config.toml
n_kv_head = 12
tie_embeddings = true
init_std_qkv = 0.0185
schedule = "wsd"
batch_tokens = [32768, 65536, 98304]
seq_len = 384
doc_mask = true
Each number is 128 + 32 x the weight over its row's rms, rounded and kept within 0 to 255. Layers, rows and columns count from 0. Numbers have three digits each. The size before them is the row's rms in percent of the matrix's.

# layer 12 MLP down (transposed), 1536x384, rms 0.209, rows 876-897, columns 64-127
089:201145100127121120060135189111089118115106136171105114168133116192167084098190109124076162130118153135070089084134151135161164161099171141130135103122053126139135110127171100177050173131157130
099:134148091121083075144151151113179140125125145166072111092119141138079106095129119130135060129125119066144078125111194146127203159169147100132039096106155134131033123120151097102138105188157082
098:068114089133132103155248091151074103119138128107130105153133119114131177096071117209137094119138161164140145138141155193114115087133164087115085107128150199100130099136100145133065092136169125
107:095086193205151133086076163138091123079152099096086078102146123142113106106134088091096156131190104105148097134124169079137119118102150107103104157105091099183112150120187131162109138138122102
096:114100123163111112125128145121109105138107144137098121111107167128126166140184166128200171153148100121133154171096083170157145104105139109101161165168076115142125135119163059144155120091122140
103:130150143063093109073134149110174073101112136109140108099098100138193154106117161138119118100159111113118095093068098099187160166208105089120148103095199112146095106170097109111194086117075168
102:112112121078156094109081183082107041116172130161111170118162144116129122139149100160159106196163109133155156164154109198120121106223069203164130119096067106117124145061126113152055171172128115
097:119092120150152175162143131091120175187110150074114128165131141122126151132187123131088095090076103133112138102165126119099183132099111097075142113144198105109131109107133134084169133118132165
100:132110162077123160147133167116114127154104146109151118208124118099115146113091071165197188113119144112095163158118104091160095151149149103141168149104123093049111165157090122094149135104200155
101:116156116141141138141088117087153118146146152169161164098117062118167123104145075149140111100097170150128166127112151158096124191069113058108137114085150133121124123108149110150162051128152175
104:172123109160089149183170120146131136145112173124146147131144161119098194120125150116103101101157166129128131148175129156141136112097196178083163126161161150146071131140085155116151152064157173
097:157128124196137136131088108081180208156097116185155126125092140075105162145160110136081092137132160104162075167143102122093196114073182130119100111092150119152160157173123158103105076175115101
098:089133102151091179163096129175133105122138175085113156099116153153157183131121090110163187173153102143100143079171149167137157170138133165153066174129154128157172139075127177133138128129122194
100:113087100113117151066160105140157086154168157117119125091136126122156035136080132132131139127135092084108221137177093090134160145116110119127101103147188092169109167114076146132072191187129170
102:098121160098152131171073104160124123108128124141119106129129151211140111082122106130165152145123138105100128158129142135149162131104130080194146138122132148163160113161109181147154172127171145
093:079071078156123108180107103088103176165139182085106127132142108154112141099113153157155108174163162178071104162091065161190133132149098122135138115156147173148134083132152134142111121134168117
101:131101111137139144084093093140105133053145095141160124113109167135117190121141112123139120160146195168104179098093195125128168141130183155146086165077120073153046127166168141150119127142137126
099:131107116131179117087127100109131156077136099109106157175087149143070120133030065110052066106130104116162126129124068176146147131103133117099096172072154109132139105110083151170067134102143139
098:166104137169114126152146112136147140169169160145104142087163103058107175112141153105096150137155149136171147116152154106182138161186067095092134131142153182158188197106124157127122137171110092
106:167152097122099088149145092025113137124154119025100074170133127108134160189078123149088129157097182158120124150138133126117126138146126129167166111165103166135125177143163063105177094112096097
098:102132092165173137097142140172170132142093108104103126110171101149139176126122136136126156170066084112146107114111151119051082098096102185091122141129120134165117139129055166090084174134113111
106:120067121131150146126163123162148132074137098116160137093193087096171107053142127105111112126111138074082128072138105153103161161117108116161096126139080127075112126147107136172133129144140140
# layer 12 MLP up, 1536x384, rms 0.202, rows 877-897, columns 64-127
097:155149130108083146126125124107146095143122175145122181107115115119153103063122161090153155107119145146140052186096137067112154142153169149109083108119118121133121142119159083088124157131143146
095:098100113182145117176121087141185100160152209092156087116141105166088073153176132076103156131168156091151059132133127089186097093108115129122143135057108051146155104155045155099068174107113104
103:107158199093137173127117129159112171107097163121152097113154152144139098132110079139117094175137169108155088185146112097137083163133097089122122176170067116154020122202103091148111134143187111
096:102075110117109156099145098127137150150120130202067127139154123126085148135151170096168108162060156126101132112145118121124149104119124172093110157115137116111106090110145080089133176119099141
099:163136092145108142151141130124102092128134129105122162130139117120117115111120162170158110116159102114072116132212078125128070160126142130112097127152149147160138095142118143144144101101054107
106:177143096116094131144146132086132126107145169127151158092159099070057098125179156094100133139182100110185164182175116226039085151102140123148117110074050153108142143081130125147108145175101157
112:134103115144081128178110117122162127175136150121080175090139148070089162114104117130108125091126096117147150098087135109106175107091193107120080220134140130110131174116102234093132090127164107
096:156107172167083143174121069125139170107111153104125082054174126140121116088178157171157101114152152065096107151071139084107116117073128117167106174122098160111165114182106140118142144101040182
106:173099188142131138121155170086126101138189122180153153136102133097138104152131151101088152171100122157100058077162118121064088141099084124147159108160159113098113137135132123141132154146114169
103:209148128130106126177092091145143176124147127101155153129136163090158110115141174068135180163097107137157160124143154144082127087092056146109141121134159125106129128162135115137086156102116116
104:098164082129088219137204106167096195171167149125099131157155140088158107091143152113132160141138083067163108144113168203136165188115149156167121152129204163159141132158184155034151090138148131
097:053111127145116162164159127171127129144198118163106118120144078131140148084132115072120134109123120106128127150150089127134190103124138162116068153143098178082150160157175125098145080146147212
091:080136115142122141111140089119123124139121143083107139071128112097075139113150085146169168169172191135106145127146103075124111136215094120080152131169047126152168110099165087097094140150116087
104:118185122125127111080189098139148144091052165189127187092137108165171103160081063127116171166116103117108117130149189121129119151060102143151153137091083104130143112117116125165116103142159150
103:091113111093066087158137159116134126096156114122132136119134148146114111135078107124133159100175112122120150103101190145112205091131118081098095123071072110139119122088118111089127137118133151
105:132170136124149189119141177137102135076180108077182146139108199094142164104190149163123193093171098117137173129120114116161120104151105149111119127115147088124066130145140154174108146113150129
099:129124151049161182112200110090124130113124142128156141118136111091120120131156079164136119185138197138099146118126147192127096186101115113110139131136132116108082155076175093157117065160161171
095:136114086179087117097142107176140137110112124118109113108146154081076174069083082187185170123210161121112123088114142148118123105119070151116046153116202106201129113121109102156103133072137099
104:120123135087151170129130094116157124133086161113136155105179104132152156099170154107105148110193126097133136118099139140131133084133132114103098127156135106140128178148125129103144035097067119
096:137138123117145129133117108130126163103108137072158126164164107097086162128062120161176110138134122140134103093143134082086095129123117086081166184074195089150109110051090144118129138134224104
110:158116195136161110161153072145115165178153115131118169123200081156139146163079142143146068147144073105062086153115112126092121140078101074119165134160161075143109166118101154109139120152103189